From a checkpoint of a small transformer trained on Wikipedia.
Size: 13 layers, width 512, 8 heads of 64 (2 for keys and values), MLP 2048 ReGLU, vocabulary 8192, 53.6M parameters.
Each number is 128 + 24 x the weight over its row's rms, rounded and kept within 0 to 255. Layers, rows and columns count from 0. The size above them is the row's rms in percent of the matrix's.

# layer 10 MLP up, 2048x512, rms 0.0599, rows 102-119, columns 384-511
size [ 96  94  98 101 102 105 103 102 100 100 104 104 101 106 100 102 105 100]
[[136 148 153 121 130 158 104  94 119 140  96 127 118 104 144 141 129 135 135 150  93 139 135  93 154 126 167 105 145 144 115 116 146  96 147 167 125 126 125 137 125 174 162 125 122 130 160 105 137 120 134  76 128 151 126 111  92 117 130  92 157 137  93 103 134 112 168 149 102 152 117  73  85 107  86 112 138  97 160 137 135 165 138 165 107 100 162 135 131 114 129 100 104 147 137 125 113 142 105 104 127 122  88  88 185  98 111 141  63 141  96 140 118 141 133 134 106 148 160 136 142 169 112  96 105 122  88 122]
 [130 128 149 140 137 104 116 138 148 105 139 119 187 125 130 158 152 109 114 148 116 127 126 150 157 130 119 147 121 110 137 136  80 125 203 141 128  99 128 125 111 127 123 122 138 116 126 125 183 136 100 171 172 116 119 136 101 113 118 141  97  79 128 141 132 118 120 122 155 154 136 158 111 120 103 106 119  81 110 116 136 103 131  98 100  95 161 132 167 154 117 152 145 117  97 136 154 130 167  91 126 164 123 157  74 128 125  77 106 149 141  96 141  95  90  92 169 106 105 132  77 117 106 125 130 111 141  96]
 [142 119 167 127 118 132 115  88 150 160 142  93 152 114 129 135  71 152 155 146 151 123 145 151 124 124  95 102  97 100 127 121  90 116 123 126 154 113 130 145 104  92 160  85  91 107 193 125 108 135 124  84 118 133 150 182  68 110 103  90 165  97 141 116 138 131 151 144 130 141 134 107 106 141 138 116 121  98 160 152 111 121 103 112 171 148 152 137  74 124 120 145 150 111 142 135 138 115 121 133 110 124 163 106 116 180 129 157 105 136 131 140 140 168 143 110 145 175 164 125  98 116 155 159  94  88 121 146]
 [108 156 135 107 106 174 155 113 130 134 102  89 117 147 115 174 119 140 139 176 121 128 107  99 134 152 132 129 118  99 149  94  78 128 133 138 191 135 147  63  85 133 130 132  74 101 103 145 113 153 122 143 143 104 122 115 120 137 120 120  56 122 109 127 116 124 152 140 142 137 174  90 137 176 113 102 112 103 136 150 144 153 117  98 119 131 149 138 142 158  98 118 128 144 131 108 115 141 140 146 103 129 113 146  71 136 118 136  97 111 122 141 154 132  76 128 150  72  83 110 124 135 105 122 127 144 113  87]
 [107 117 162 148 120 126 133 178 122 122 129 116 175 125 132  66 138 152 145 163 161 168 163 169 128 128 162 123 133 155  87 152 111 130 115 135  97  96 137 132 130  99 101 165 129 146 113 130 115 161 132 147 157 133  99 158 139 129  95 137 156 147 100  81 143 172 108 112 137 159 135 123 173 179 125 136 160 101 140 100 148 144  87 102 131 133 139 122 162 120 124 131 120 136 178 150 121  81 122 143 124 128  85 171 129 132 140 117 146  78 161 145 102 112 116 140  99 144  93  97 147  84 137 135 147 125 153  97]
 [120 137 131 157 173 134  97 119 127 156 114 114  84 142 139 113 176  94  87 156 127 116 147  99 132 181 183 120 144 113 113  70 134 134 140 167  82 142 121 139 135 100 159  80 140 163 122 161 146 107 131 117 141 130 121 143 145 123 170 150 151 127 160  85 110 146 143 116 140 155 119 136 159 143 123  95 121 113 106 120 128 125  77  63 152 145 125 118 126 149 125 142 157 119 135 132 131 105 127 125 124 119 136 154 146 120 102 105 110  92 130 115 176 111 158 134 145 110 179 156 128 102 166 103 159 106 131 109]
 [141 122 127  81  92  88 152 167 166 121 141  94 146 120 149  92 124 117 124 162 122 121 157 130 115  82 154 135  99 126 150  82 128 116 137 196  95  82  91 125 128 100 167 108 148 147  87 118 133 166 114 154 142 135  95 153  97 120 131 123 146 133 153 123 142 159 122 132 152 120 158 110 127 109 130 125 106 150  86 132 142  86 161 124 110  93 117 143 105 105 142 101 158 121 132 100 126 155 177 136 205 140 147 106 154 128 111 118  98  91 160 137 111 104 118 144 162 150 131 167 139 103 107 139 142 140 156 128]
 [125 101 102 159 133  94 157 114 110 162  96 143 118  80 117  99 109 166 133 126 105 114 147 135 156 150 149  79 146 152 137 108 124 105 126 116 142 118 137 143  81 131 137 126 173 137  77 135  99 137 102  98 123  84 127 165 126 138 108 116 101 129 174  62 106 159 140 111 156 100 115 148 116 152  95 108 114 131 132  93 133 132 108 129 117 132 153 132 129 160 164 135 118 120 133 120 123  83 110 164  76 122  91  96 124 131 153 130 125 145  99 144 139 129 108 115 133  76 116 113 121  89 131 127 170 148 125 139]
 [133 108 149 129 121 130 154  96 185 126 115 118  99 146 126  94 113 107 131 128 132 155 120 143  93 130 113 137 108 132 122 158 131  95 121 123 121 131 124 162 129 173 116 161 146 139  91 143 121 112 144 146 124 168 102 145 158 144 142  96  84 111 146 118 147 157 113 114 100 179 118 110 149  96 114 134  84 134 141  75 155 122 113 131 108 126 146 125 146  87 139 132 149 138  79 140  80  83 109 133 109 135 127 119 163 145 170 116 124  92 128 112  99 134 144 144 101 160 113 146 127 132 186 107 140 123  91 173]
 [145 126 172 109  86  84 123 112 161 160 139 143 108 115 139 115 107 145 137 121 147 137  85  85 129  91 100 161 119 164 144 150 128 122 126 148 129 124 156 100 147 106 160  93 122 147 107 110  99 144 126 134 109 101 141 135 162 124  92 133 131 111 104 154 128 149 161 116 153 118 156 116 159  73 113 167 112 157 136 156 104 122 125 118 123 126 112 148 148 148 133 135 111 135 103 140 135 145 129 142  90 104 167 133 162 171 155 142 130 157 163 122 138 127 128 143 159 152 136 105 146 153 136 175 137  76 137 152]
 [ 96  97 128  80 138 131  90 143 129 128 136 133  77 144  88 120 139 110 115 146  92 103 136 157 140 130 148 125 156 138 141 103 136 120 102 153 148 120 130 130  81 101 134 171  89 114 139  99  96  78 161 129 130  78 165 155 124 104 109 133 149 163 127 134 112 115 145 119 132 165 150 131 161 154 161 100 196 132 122 127 151 167 143 131 158  97 144  93  91  83 137 113 147 109 157 128 159 146 128 115 112 132 117 145 123 158 203 103 108 145 147 152 125 121 150 139 131  81 159 109 143 128 107  93 162  68 116 134]
 [166 143 156 139  90 127 132 192 134 117 144 161 148 161 134 113 135 158 127 138 130 125  75 111 111 115  99 153 121 136  99 124 161  93 130 120 185 142 133 134 121 146  78 107  96 117 125 118 168 136 121 155 129 156 153 115 118 122 112 123 148 106 125 154 114 120 127  93 148 135 135 126 138 130 117  77 114 111 108 136 131 100 154 129 132 119 135  99 107 107 102 190  96 161 152 103 130 105  90 124 114 113 107 110 108 140 132 106 105 109  85 124 119 165 135 136 111 168 117 110 141 158 159  88  93 134 129 135]
 [140 104 110 107  96 102 185 145 134 113 106 146 115 129 146 125 127 122 117 120  78 138 116 154 175  94 101 155 148  98 116 152 163 138 157 140 148 138 137 135 108 119 147 146 104 151 125 124 132 120 143  92 156 135 116 141 114  90 117 137 160 102 137 119 116 144  93 137 111 114 127 116 151 129 129 140 125 127  98  90 135 113 134 128 133 100 124 147  91  92 118 115 160 120 154 138 101 125 128  98 118  82 147 146 130 116 163 136 108 133  59 144 126  97 154 127 119  94 138 126 158 115 124 126 107 103 121 116]
 [132 122 140 132 109  99 132 136 118 125 122 145 149 100 140 112 135 110 135 140 144 124 133 132  69 109 106 125 122 115 105 122 123 135 100 130 116  91 146 162 142 107 119 153 149 113 110 150 123 105 119  98 110 129 101 125 143  86 174 125 164  85 137 108 130 147 132 150 153 130 118 119 124 100 121 114 154 183 138 102 126 167 114 119 190 126 123 121 142  99 151 154 128 112 126 125 152 191 126 119 128 138 152 119 148 125  97 149  97  82 180 149  64 154 161 180 136 117 110 148 125 117 105 181 120 126 119 156]
 [100 214  81 103 101 103 132 147 134 172 120 179 124 139 127  94 140 148 125 106 134 160 160 143 110 122  80 145 135 132  97 146 123 123 123 140  82 111 113 103 109  92 107 144 140 142 155 104 129 109 167 141 157 167 101 136 173 101 116 145  93 134 139 130 137 132 144 147 104  99  91 149 122 102 104  96 122 170 153 178 159 130 111 117 103 116 123 163 103 138 134 113 124 136 121 101 113 111 122 124 109 117 124 136 143 131 141  97 165 155 124 140 109 115 113 138 121  84 132 123 150 122 116 101  81 140 100  87]
 [ 84 121  96 114  69 124 109 124 188  96 115  94  74 107 102 134 117  99 108 134 111 156 150 142 136 106 167 151 119 125 166 127 125 116 117 100 146  97 158 100 102 130 102 171 155 116 132 144 149 111 118 169 179 120 121 129 163 134 100 160 108 136  97 159 166 167 140 121 109 116 184 151 138 110 107 175 132 137 132 135 114 148 141 133 113 137 150 137 123 123 145 111 156 139 114 125 121 135 130 105 162 161 156 115 139 122 120 123 188 132 114 141 170 148  87  99  95 202 132 154  89 163 185 126  98 101 166 130]
 [119 132 132 136 105  95 122 150 137  97 120 151 129 113 132 128  91 150  90 122 150 147 166 151 135 143 115 139 106 156 161 116  88 126 120 110 111 123 136 140 103  98 135 122 107 178 132 151  94 136 106 154 156 111 126 139  72 167 122 131  84 133 127 150 118 126 121 146 129 112 123 130 100 150 132 128 146 144 144 119  97 118 142 105 102 106 116 137  82 106  92 138 128 112 151 127 157 138 113 119 112 124 131 148 138  91 144 188 165 125 151 146 133 135 126 188 144 103 103 155 146  92 119 142 131 110 143 145]
 [110 134 120 130 141 112 141 135  90  97  95 142 136 102 154 174 162 101 155 110 121 125 119 112 139 110 132 117 147 105 126 131 145 131  96 116 152 109 126 165 117 132 178 150 111  65 127 137 165 144 127 167 138  95 104 128 125 108 114 161 131 173 136 136  97 140 143 141 102 110 175 138 147 130 108 117 110 114 171 111 142 127 124 107  91 116 101  96 137 161 127 162 127 114 141 132 108 126 142 155  89 115 101 135 140 138  99 111  99  84  81 136 118 134 104 159 159 118 158 120 165 135  91 150  77 160  80  95]]
# layer 10 MLP down (transposed), 2048x512, rms 0.0444, rows 102-119, columns 384-511
size [100  97  98 102  93 101 106 102  99 100 105 102 102 105  91 114 105 101]
[[125 105 112 121 159 127  85 146 151 150  96 141 120 143 190 139 135 106 166  82 139 129 134 137 155  72 100 162 117 171 119 102 102 161 152  83  97 123 144 119 132 184 131 125  90 109 160 116  89 119 154 199 137 109 130 157 152 148 111  72 138 148 117 136  98 104 112  76 129 139 119 134 130 136 122 129 122 142 112 130 135 106 144  80  87 123 153 124 110 100 139 117 127  66 116 117 156  90 106 123 146  90 132 174 181 160 201 152  98 111  97 138  62 148 122 100 158 121 124 125 117 133 105 145 152  89 140 134]
 [103 175 129 144 118 150 130 119 170 128 144 146 107 160 123 134 141 111 100 130  86 109 151 130 126 101 140 118 127 152 119 137 142 136 183 158 125 119 157 149 103 146  83 145 154 109 161 193 136 163 141 144 142 105 101 150 127 128  71 156 104 152 145 131 124 137 129 142 131 106 123 138 162 102 102 135 105 109 146 115 137 134  99 123  81 152 127 124 162 130 101 128 139 167 122 117 123 137 137 105 105 108 135 125 152 112 140 134 148 151 131 132 111 112 114 126 115 104  73 151 126 152 114 151 101 112 105 121]
 [129 116 154 105 110 105 169 104 118 157 120  83 119  87 139  84 148 130 121  97  99 171 167 121 134 133 140 160  98 121 161 129 105 123 114 115 125 134 101 135 141  87  92 108 141 131 108 131 111 140  86 116 112 143 129 135 123 114  87 151 161 137 165 157 105 136 129 114 125 136 150 144 136  86 104 128  92  94 170 146 122 132 124 116  44 108 162 107 128 118 127 180 158 137 110 124 148 157 130 112 137  92 130 128 108 152 115 145 100 115 130  91 102  64 131  96  75  75 108  91 114 145 158 105 131 166 102 103]
 [127 110 121 152 138 127 113 134 128 134 128 112 126 146 110  98 124 147 115 101  99 115 183 156 126 147  63 182 153 120 159 140  82 114 136  97 151 125 103 134 134 132 106 138 141 169 102 141 139 105 133  81 119 144  92 103 107 122 149 145 204 139 151 108 104 130 119 124 138 100 108 105 138 122 126 176 150 147 130 178 163 109 116 108 165 128 139  99 163 168  80 114 152 121 115 139 106 141 147 120 108 100 143 125 143 152 109 143 109  87 128 153  95 120 188 135 167 166 141 115 122 130 158 142 139 117 130 168]
 [137 142 101 123 109 150 145  67  97 160 120 137 119 125  99  60 130 142 140  84 149  98 158 102 132 136 110 132 144 152 147 115 106 133 123 128 166 118 147 128 139 156 152  97 184 103 142 118 183 118 110 155 140 111 112 115 107 115 128 111 128 132 133  82 134  99 135 139 128  82  95 117  89  85 116  87 109 111 159 138 150  72 136 170 103 116 122 162 132 157  94  88 145 157 138 146 116  94  90 129  97 127 139 142  99  89 121 119  63 164 129  92 105 132 124 120 104 137 179 147 120 133 116  97 133 114  94 109]
 [172 143 139 107 159 125 162 117 146 141 116 112  86 104 118 174 123 139  86 143 159 173 120 149 130 156 143 126 127 137 141 133 121  76 108 110 114 134 108 133 126 129 149 117 145 137 109 132 134 142 126 155  96  95 125  93 112 126 138 151 128 133 151 129 140 108 100 122 130 148 122 152 151 148 124  83 173 179 127 136 152 167 126 102 167 116 156 108 167 165 137 131 109 151 106 153 122 133  89 161 155 132  85 169 125 100 125 146 147 161 139 160 168 150 142 182  98 152 112  96 108 136 129 116 127 157 136 127]
 [113 131 137 146 126  85  98 140 157 136 152 154 155 127 121 120 104  82 134 139 152 171 137 144 130 144 150 170 117 183 148 142 160 122  83 115 132 126 159 156 120 112 153  81 125 146  13 102 168 106 116 103 131 132 151 130 113 105 128 167 174 129 161 114 121 137 137 131 177 119 116 173 160 104 148 164 155 114  83 125 138 116 106  91  90 125 142 141 111  92 146 123 137  84 137 126 145 132 175 120 127 107 104 143 133 101 145 119 136 105 141 163 116 107 105 129 136 110 153 104 114 133 119 156 147 166 168 125]
 [131 135 158 135 125 165 153 131 153 115 104  98 124 143 116 145 130 134 117 113 102 140 128 141 144 132 155 108 121 110 181 124  89 123 132  69 182 115 117 135 122 135 129 162 137 141 100 102 165 165 112 147  87 117 146 150  86  94 145 127 148 101 140 149 154 121 147 123 120 129 106 104 125 147 109 103 120 135 138 143 114 142 114 121 119 121 147 145 128 150 124 115 120 123 124 144  94  84 163 126 149 138 107 145 147 118 135 200 126 101 121 136 130  93 136 125 152 135 124 164 163 162 125 109  77 147 151 134]
 [154 145 191 132 143 134  96 148 134 140 141 142 140 132 131 144 105 128 105 134 142 147 123 142 129  92 177 104 109 150 110 101 181 142 136 138 134 137 146 145 104 101 114 134  77 130 126 123 162 155 117 144  97 129 158 148 111 116 116  92 133 140 125 141 133 177 120 156 118  75 113 125 197 129 158 157 148 125  93 136 100 154 138 131 125  98 107 140  98 146 145 153  94 114 112 138  91 113 118 104 115  85 131 140 132 155 115 115 131 111 164 162 137 121 121 130  93 104 133 156 129 149 137 167 136 162 129 125]
 [100 135 132 106 159 116 120 115 121 135 139  93 147 119 131 139 166 123 137 153  99 119 162 159 127 108 124 192 143 101 137 123 147  94  88 110 116  92 122 130 137 146 108 156 133  69 147 105 131 112 139 105 158 129 163 123 136 114  92 141 179 124  92 150 138  76 113 132 143 132 133 112  59 161 123  82  82  95 123 109 132 121 141 144 159 154 188 152 126 112 120 149  95 117 139 122 139  84 144 140 120 124 113 137 129  84 115 132 126 125  81 109 162 113 125 145 146 162 159  85 150 151 106 151 149 188 108 109]
 [149 159  86 156 134 128 152 143 117 123 127 117 126 127 165 138  88 147 109 110 129 133 157 133  99 162 107 122 118 149  93 164 122 130 139 111 105 123  85 139 106 152  93 104 137 152 160 148 164 117 143 105 150 124 142  93 115 136 133 135 115 146 119 115 161 155 108 131 121 134 193 118 121 100 119 128  74 102 137 136 119 136 110 119 117 147 122 125 139 189 150 131 104 159  99 134 117 167 113 147 135 110 107 129 128  94 103 108 101 157 147  90 116 144 122 114 130 126 126 125 123 158 134 150 135 165 169 101]
 [118 152 170 154 107  64 170 150 154  99 132  71 113 155 111 147 128 130 113 105 164 121 144 114 121 141 160 140 123 121 124 140 116 134 138 114 169 204  91  87  91  92  76 117 120 119 106 127 140 117 107 115 133  92 150 165 137 145 139 145 138 125 135 133 179 128  82 154 169 107 148 180 138 132 116  94 147 117  67 110 114 138 135 117 121  92 142 172 154  96 109 130 150 120 155 144 166 145 157 123  99 117 122 185 131 184 163 103 140 109 124 142 118 137 149 147 141 135 158 114 164 138  94 118  85 116 104 147]
 [190 126  96 106 130 112 122 132 170 173 124 122 149 143 129 121 176 124 121 120 124 163  94 167  95  93 152 101 141 110 103 129 113 133 108 117 139 127 117  92 125 153 136 147 176 140 107 113  83 101 167 127 126 105 142 145 120 167  99 126 164 127 119 171 125 104 130 159 155 116  76 134 162 130 128  42 157 136 101 145 142 127 125 138 162 154 175 108 102 117 125 101 141 141 104 144 114 149 116 114 132 119 171 143  86 150 118 129 150 137 130  88 138 143  93 112 125 138 139 122 129 151 117 112 111 112 128 133]
 [163 135 182 122 121 125 128 156 139  79 127 126 129 110 116 152 140 128 124 120 104 137 119 160 112 129  96  80 117 124 129 138 138 120 112 158 149 142  88 107 114 136 120 108  98 101 190  97 141 132 115 109 133 120 134 145 116 140 134 156 193  97 118  97 140 125 112 151 155 129 112 119 144 127 150 141 129 132 141 142 157 111 172  85 195 105 157 103  87 123 110 203 135 111 135 158 143 105 134 107 154  79 114 131 134 145 157 104 136 134 134 124 137 151 189 100 168  92 165 143  92 140 136 109 141 180 144 154]
 [100 128 113 132 183 148 139 120 160 129 144 113 103 145 163  85 124 125 124 107 138 146 129 141 138 132 110 119 132 143 154 129 129 150 145 105 142 122 129  79 157 123 122 150 109  99 130 134 157 106 122 145 156 137 162 129 147  88 111 145 139 148 130 134 135 122 151 169  97  98 176 147 158 146 144 136  85 160 171  97 136  92 135 114  96 121 110 131 119 104 140 130 127 110 150 114 146 107 161 155  84 114 128 128 100 124 153 135 134 127 152  89 129 120 132  98 121  86 108  90 128 145 148 150 131 138 115 171]
 [123 130 135 163 133 152 149 160  98 145 105 119 147 146 137 123 169 148 167 167 105 161 104 156 104 141  99 114 124 126 116 112 117 157 145 110 147 167 124 107 116 100 118  70 125 142 142 116 136 127 105 105 104 134 134 104 134 103 123  88 141  84 109  74 102  91  99 129 165 124  84 136 122 157 150  59  72 142 127 125 115 115 131 144 142 120 123 122 146 108 122 131 144 111 124 158 138 101 118 158 107 135  83 102 116 141 145 132 118 145 116 135  69 120 137 111 153 103 132 117 124  68  99 129 148 136 100 117]
 [ 88 127  98 138 108 156 168  86  65 114 139 112 132 139 131 112 138  90 149 115 109 138 128  98 133 176 115 103 168 108 124 119 105 131 160 149 152 150  95 160 118 128 154  93 140 148 163 127 103  98 158 119 113 170 119 159 159 145 106 125  79 155 135 122 149 117 144 118  94 145 155  96  94 137 135 114 114 146 128 119 131 138 136 105  85 124 146 150 145 106 130 100 161 129 132 112  99 123 119 123 183 104 116 109 125 124 110 115 100  68  99 133 181 123  83 105 103 172  95 157 104 112 124 157 125 184 141 142]
 [112 123 129 168 154 157  72 105 112 144 111 132 150 129 133  90 162 123 120 148 120  71 129 164 140 151 123 128 153 103 122 180 136 116 163 154 100 139 112 126 162  88 141  97 132 145 133 124 121 112 125 163 116  50 130 148 141 122 108 152  93 102 163 110 152 116  89 140 148 145 121 117 111 138 117 109 151 132 109 155 148 165  92 160 103 136  88 139 120 117  98 113 185 130 134 155 145 139 148 144 134 145  73 141 105 109 120  87 161 109 123 135 143 149 128 101 179 100 127 118 138 126 139 114 165 105 145  94]]
# layer 10 MLP gate, 2048x512, rms 0.0584, rows 103-120, columns 384-511
size [101  96  99 100 106 100 101 102 102 125 102  98 103 111 111  95  96 101]
[[120 158 150 176 112 136 117 112 183 121 128 118 136 112 123 123 113 130 145  88 126 103 105 177 168 126  92  95 126 123 137 151 138 125 121 189 139 131  97 111 122 101 123  65  57 146 146 155 114 153 166 158 135 116 119 138 132 125 130 126  88 126 115 126 111 101 133 126 133 110 187 104 138 132 103 108 134 137 148 161 138 140 107 114 106  75  90 119 127 129 151  93 131 153 142 174 129  74 165 139  87 137 129 164 135  99 148 108 118 118 153  91 123 118 164 114 112 130  69 109 129 135 138 146 125 139 127 116]
 [126 141 114 100 172 135 124 154 122 147 122 136 143 145 148 105 105 129 130 140 125 132 115  99 125 176 113 131 100 135 109 145 132 132 116 114 148 109 142 147 135 164 125 175 148 147 106 139 101 160 114  97  86  73 134  87 143 112 135 134 132 133 107 112 131 133 115 154 136 116 116  99 124 104 168 140  74 126  80 118 120  69 126 103 140 123 128 150 125 105 102 133 109 123 101 139  87  97 136 138 132  99 153 171 129 126 144 105  99 106  80 138 147 130 116 154  73 101 135 170 120 130 144 128 155 131 121 119]
 [112  93 146  96 150 118 122 108 138 161 113 137 154 135 126 142  95 138 131 128 177 155 157 124 132 108 130 128  99 156  93 101 105  84 101 124  68  95 135 155 151 147 122 149 125 142 128  88 150 126 104 103 152 136 157 133 128 120 136 119 107 111 122  98  73 113 124 122 111 152 110 127  77 100  79 140 168 149 141 135  92 127 116 108 143 146 143 128 178 142 135 122 146 116 125 112 105 135 116 129 137 128 124  95 113 121 111 105 113 133 120 119 125  93 118 122  73 100 136 161 132 129 142  84 128  95 124 112]
 [147 103 129 150 119 123 114 121 117 121 131 126 139 126  97  75 127 103 131  77 120 155 139 109  99 129 151 174 123 191 124 130 167 158 136  86 154 132 116 140 149 128 149 143 127 139 125 150 138 115 125 122 138 136 132 112 127 163 125 144 103 144 146 141 159 125  86 115 142 111  73 177 103  90 118 131  91 132 144 117 109 116 131 123 118 124 103  98 137 155 123 120 153 153 116 147 135 143 171 119 113 138 108 134  96 138 156 152 116 156 150 144  88 174 120 115 136 146 139  71 113  69 108 105 163 127 157 134]
 [122 161 139 120 152 138  79 115 141 152  99  72  86 142 112 126 196 105  96 131 123 122 103 142 123 128 149 112 130 134 136 102 140 147 123 185 138 109 101 131 120 130 163  96 125 113 149 110 135 111 110 154 121 155 135 108 124 124 118 128 148 176 143 119  98  87 166 134  86 173 144 173 143 133 117 142  84 116 145 126 131 116 120  80 138 134 111 127 108 128 121  95 159 125  94 134 129  97 134  90 109 141 101 148 131 155 118 114  88 133 135 153 116 139 154 103 126  81 135 181 136  61 141 154 134 149 112 125]
 [120 129 131 150 147  90 154 159 132  78 136 139  82 161 127 123 154 118 114 134  98 126 149 133 103 112  78  97 100 113 158 152 129 108  89 178 180 116 120 136 121 129 121  87 141 106 115 102 107 138 115 122 162 141 185 169 114 108 131 149 109 104 120 135 117 116 125 111 101 107 150 150 148 137 116  69 152 118 133 136 116 175 119 155 162 131 140  74 146  97 149 116 126 143 115 122 140  80 115 115  92 153 129 168  99 127 142 138 117 141 119  94 132 160 121 125  88 146 150  92 144 122 119  86 135 133 129 136]
 [112 109 139 157 101  89 127 106 120 147 155 104  84 178 160 154 118 142 163 108 182 168 135 112 161 140 150 144 154 115 138 152  97 100 129 149 105 118 162 127 144 146 148 161 113  88 144 120  93 126 132  65 141 136 134 131 121 148 138 116  99 102 108 138 135  97 121 106 123  79 124 103 101 107 116 112 132 115 139 125 134 120 138 138 147 109 164 114 114  80 106 141  97 100 142 139 135 150 122 101 127 111 147 128  93 135 177 147 133  63 133 153 111 131 113 160 141 109 130 159 142 147 183 115 130 158 147 145]
 [ 96 174 101 115 141  88 100 134 107 126 131 132 142 117 181 120 163 129 135 135 150 149 104 168 114 151 168 104 142 155 114  70 137 165 104 164 128 124 131 124 140 139 161 102 117 103 142 137 137 157 104 121 184 133 133  77 126 132 142 138 103 118 178  94 120 100 132 103 113 132 128 131 144 114 117 154 102 160 126 116 127 162 105 161  94 118 132 152 185 118 130 147 109 118 118 115 113 111 168 125  96  93 131 152 117 155 140 127 118 120 113 122 128 130 105  99 111 143 135  60 116 119 145 149  62 135 123 144]
 [102  67 143 155 113  88 126 125 132 134 157 114 119 137 124 177 160 125 141  78 113 116 105 130 141 130 129 143 164 160 132 102 130 129 185 136 158 127 110 126 115 119 168 129  97 142 137 152 121  94 124 136 168  96 115 106 118 103 123 154 146 201 137 122 141 116 156 145 146 176 149 141 143 141 124 130  97 118 161 138  93 135  81 107 120 134 126 115 164 174 143 129 128 152 156  95 104 105 100  86 126 101 148 138 111 148 100 131 145 115 170 137 133 149  93 128 112 143 127 106 145 148  88 118 156 105 139 127]
 [147 123 161 127  92 110  90 106 112 112 166 149  94 133  95 156 146 112 159 161 148 138 104 127 174 124 160 141 104 117 137  83 106 138 127 111 127 144 153 111 108  98 167 113 106  90 114  95 111 111 117 167 150 131 141 133 126 105  94 124 161 128 161 138  70 124 143  85 134 156 129  68 131 153 126 129 130 129 116 162 122 126 147 148 136 110 112 111 110 107 139 127 174 142 154 116 152 122 123 146 128 125 133 150 169 148 134 119 173  92 126 149 126 128 121 181 117 127 125 143 125 112 125 127 140 114 134 161]
 [129  88 148  78 105 138 115 138  97 140 125 137 138  94 137 104 150 149  93 120  87 132  71 138  98 141 153 126 163 171 127 130 122 134 124 129 122 124 121 137 144 124 102 101 158 160 120 137 154 108 186  90  93 152 155 140  87 117 115 145 106 117  95 139  89 117 145 130 103 130  84 139 135 146 158 151 124 180 124 121 121 132 111 114 153 146  70 134 119  95  77 134 139 130 115 123 127 144 176 133 119  64  94 111 134 124 127 130 183 123 131 172 158 126 125 154 128 108 156  76 111 104 121 171 119 156 123 153]
 [127 134  92 142 156 161  96 124 114 121 155 109 109 129 124 117 129 148 166  97 131 101 142 114 131 151 122 127 165 132 130 104 125 161 137 190 116 115  82 116 128 169 114 107 113 128 130 160 106 154 150 100 174  88 128  89 156 142 140 111 118 121 120 117 108 117 144 126 117 136 103 104 121 148 102 133 123 158 150  86 156 158 128 106  88  92 143 132 132 136 130  90 134 122 165 133 147 164 102 168 111 132 160 133  80 114 144 157  91  85 155 148  71 109 110 133 101 134 143 137 119 122 159 171 156 140 112 144]
 [156 160 128 136 112 129 142 135 170 102 158 114 105 133 102 130 100 153 108 110  99 115 129  96 104 147 144 127 123 150 135 169 110 153 111 112 110 144 135 159  94 105 123 120 124 128 103 113 128 175 100 160 155 135 166 106 124 116 136 161 151 146 136 137  93 119 136 118 133 137  96 165  92  96 145  93  83 112 171 122 129 158 151 138 146 144 108 159 168 129 108 109 121 112 162 107 153 151 120 109 165 142 146 105 151  89  69 118 151 138 163 124 140  84 116 130 135 169 108  89 139 146 112  87 127 178 175 128]
 [ 84 152 114  92 112 105 104 112 164 160 128 110 162 164 131 100 126 152 139 156 114 121 133 154 139 161 141 154  99 102 150 141  97 143 106 120 137 155 118 109 136  79 110 134  83 105 121 109 135 115 164 123 129 156 109 167 105 116  70 104 119 126 141 146 132 130 130 131 131 111 135 141 111 169 134 109 145 126 176 114 139  85 114 119 117 148 121 133 132 158 128 126 100 112 139 143 196 126 198 140 170  94 126 106 100 139 136 124 128 113 100  48 140 121 108 106 179 119 112 108 128  68 142 125 136 130  85 126]
 [107 114 106 133  91 145  97 129 170 144 136 120 124 122 145 154  54  88  90  91 161 110 158 136 100 100 143 181 147 112 139 161 150 108 152 155 144 111 132 139 141 113 139 121 124 101 157 125 132 110 137 137 149 132  95 156 125 146 119 156 123 155 166 116 157 141 103 110 113 139 164 142 131 128 128 177 129 179 116 159 122 148 113 121 132 117 135 123 135  91  78 141 164  80 175 159 128 107 150  85  97 160 115 164 150 104  99 155 124 105 133  95 171  88 124 119 117 154 160 124 129 122 207 187 129 121 125 147]
 [136 118 144  92 126 109 115 128 147 139 126 169 102 159 119 128 141 128 127  98 107 128  78 163 121 108 169  89 161 171 150 149 157 157 152 143 144 181  95 136 110 110 144 145 171  95 102 144 102 135 114 116  88 160 129 124 127 144 150 145 124 151  92 124  62 145 151 107 119 117 146 147 140 107 161 109 137  78 117 117 125 168 110 161 113 128  88 112 141 109 121 117 146 108 175  99 103 137  97 120 143 141 138 163 117 114 166 120 133 173 116 123 111 116  99 141 125 148 133 134 147 165 153 157 133 108 151 126]
 [ 84 139  85 144  95 102 114 114 137 134 116 160 112 102 120 137 122 103 148 169 134 153 131 168 145 137 125 139 105  91 141  93 167 147 134 128 169 148 130 122  95 164 151 141 166 131 137 133 143 145 162  93 144 141 113 138 130 134 114 137 126 108 150 163 113 116 109 109 131 121 107 126 142 130 149  80 160  80 169 159 132 151 128 113 146 135 113 127 106 159 147 136 141 117 137  90 149 140 162 126 135 112 136 141 152 120 108 154 136 139 124 126 135 132 132 121 139 163 132 128 132  88 149  78 150  94 148 108]
 [116  99 147 109 131 118 133 168 131 126 115 129 107 123 123  95  67 141 130 168 132 132 108 122 173  96 133 151 114  95 125 128 105  82 128 152 149 128 141 159 138 135 140 117 122 133 127 141 139 157 120 141 176 119  67 151 142 118 136 129 128 122 143 123 107  89  96 158 148 132 136 135  84 164 139 118 103 148 140 140 131 196 108 154 102 124 125 116 118 116 175 152 157 133 126 122 107 126 120 148 137 100 107 146 161 119 114 119 129 109 134 121 129 121  92 101 145 123 134  86  71 167 143 110 111 131 124 143]]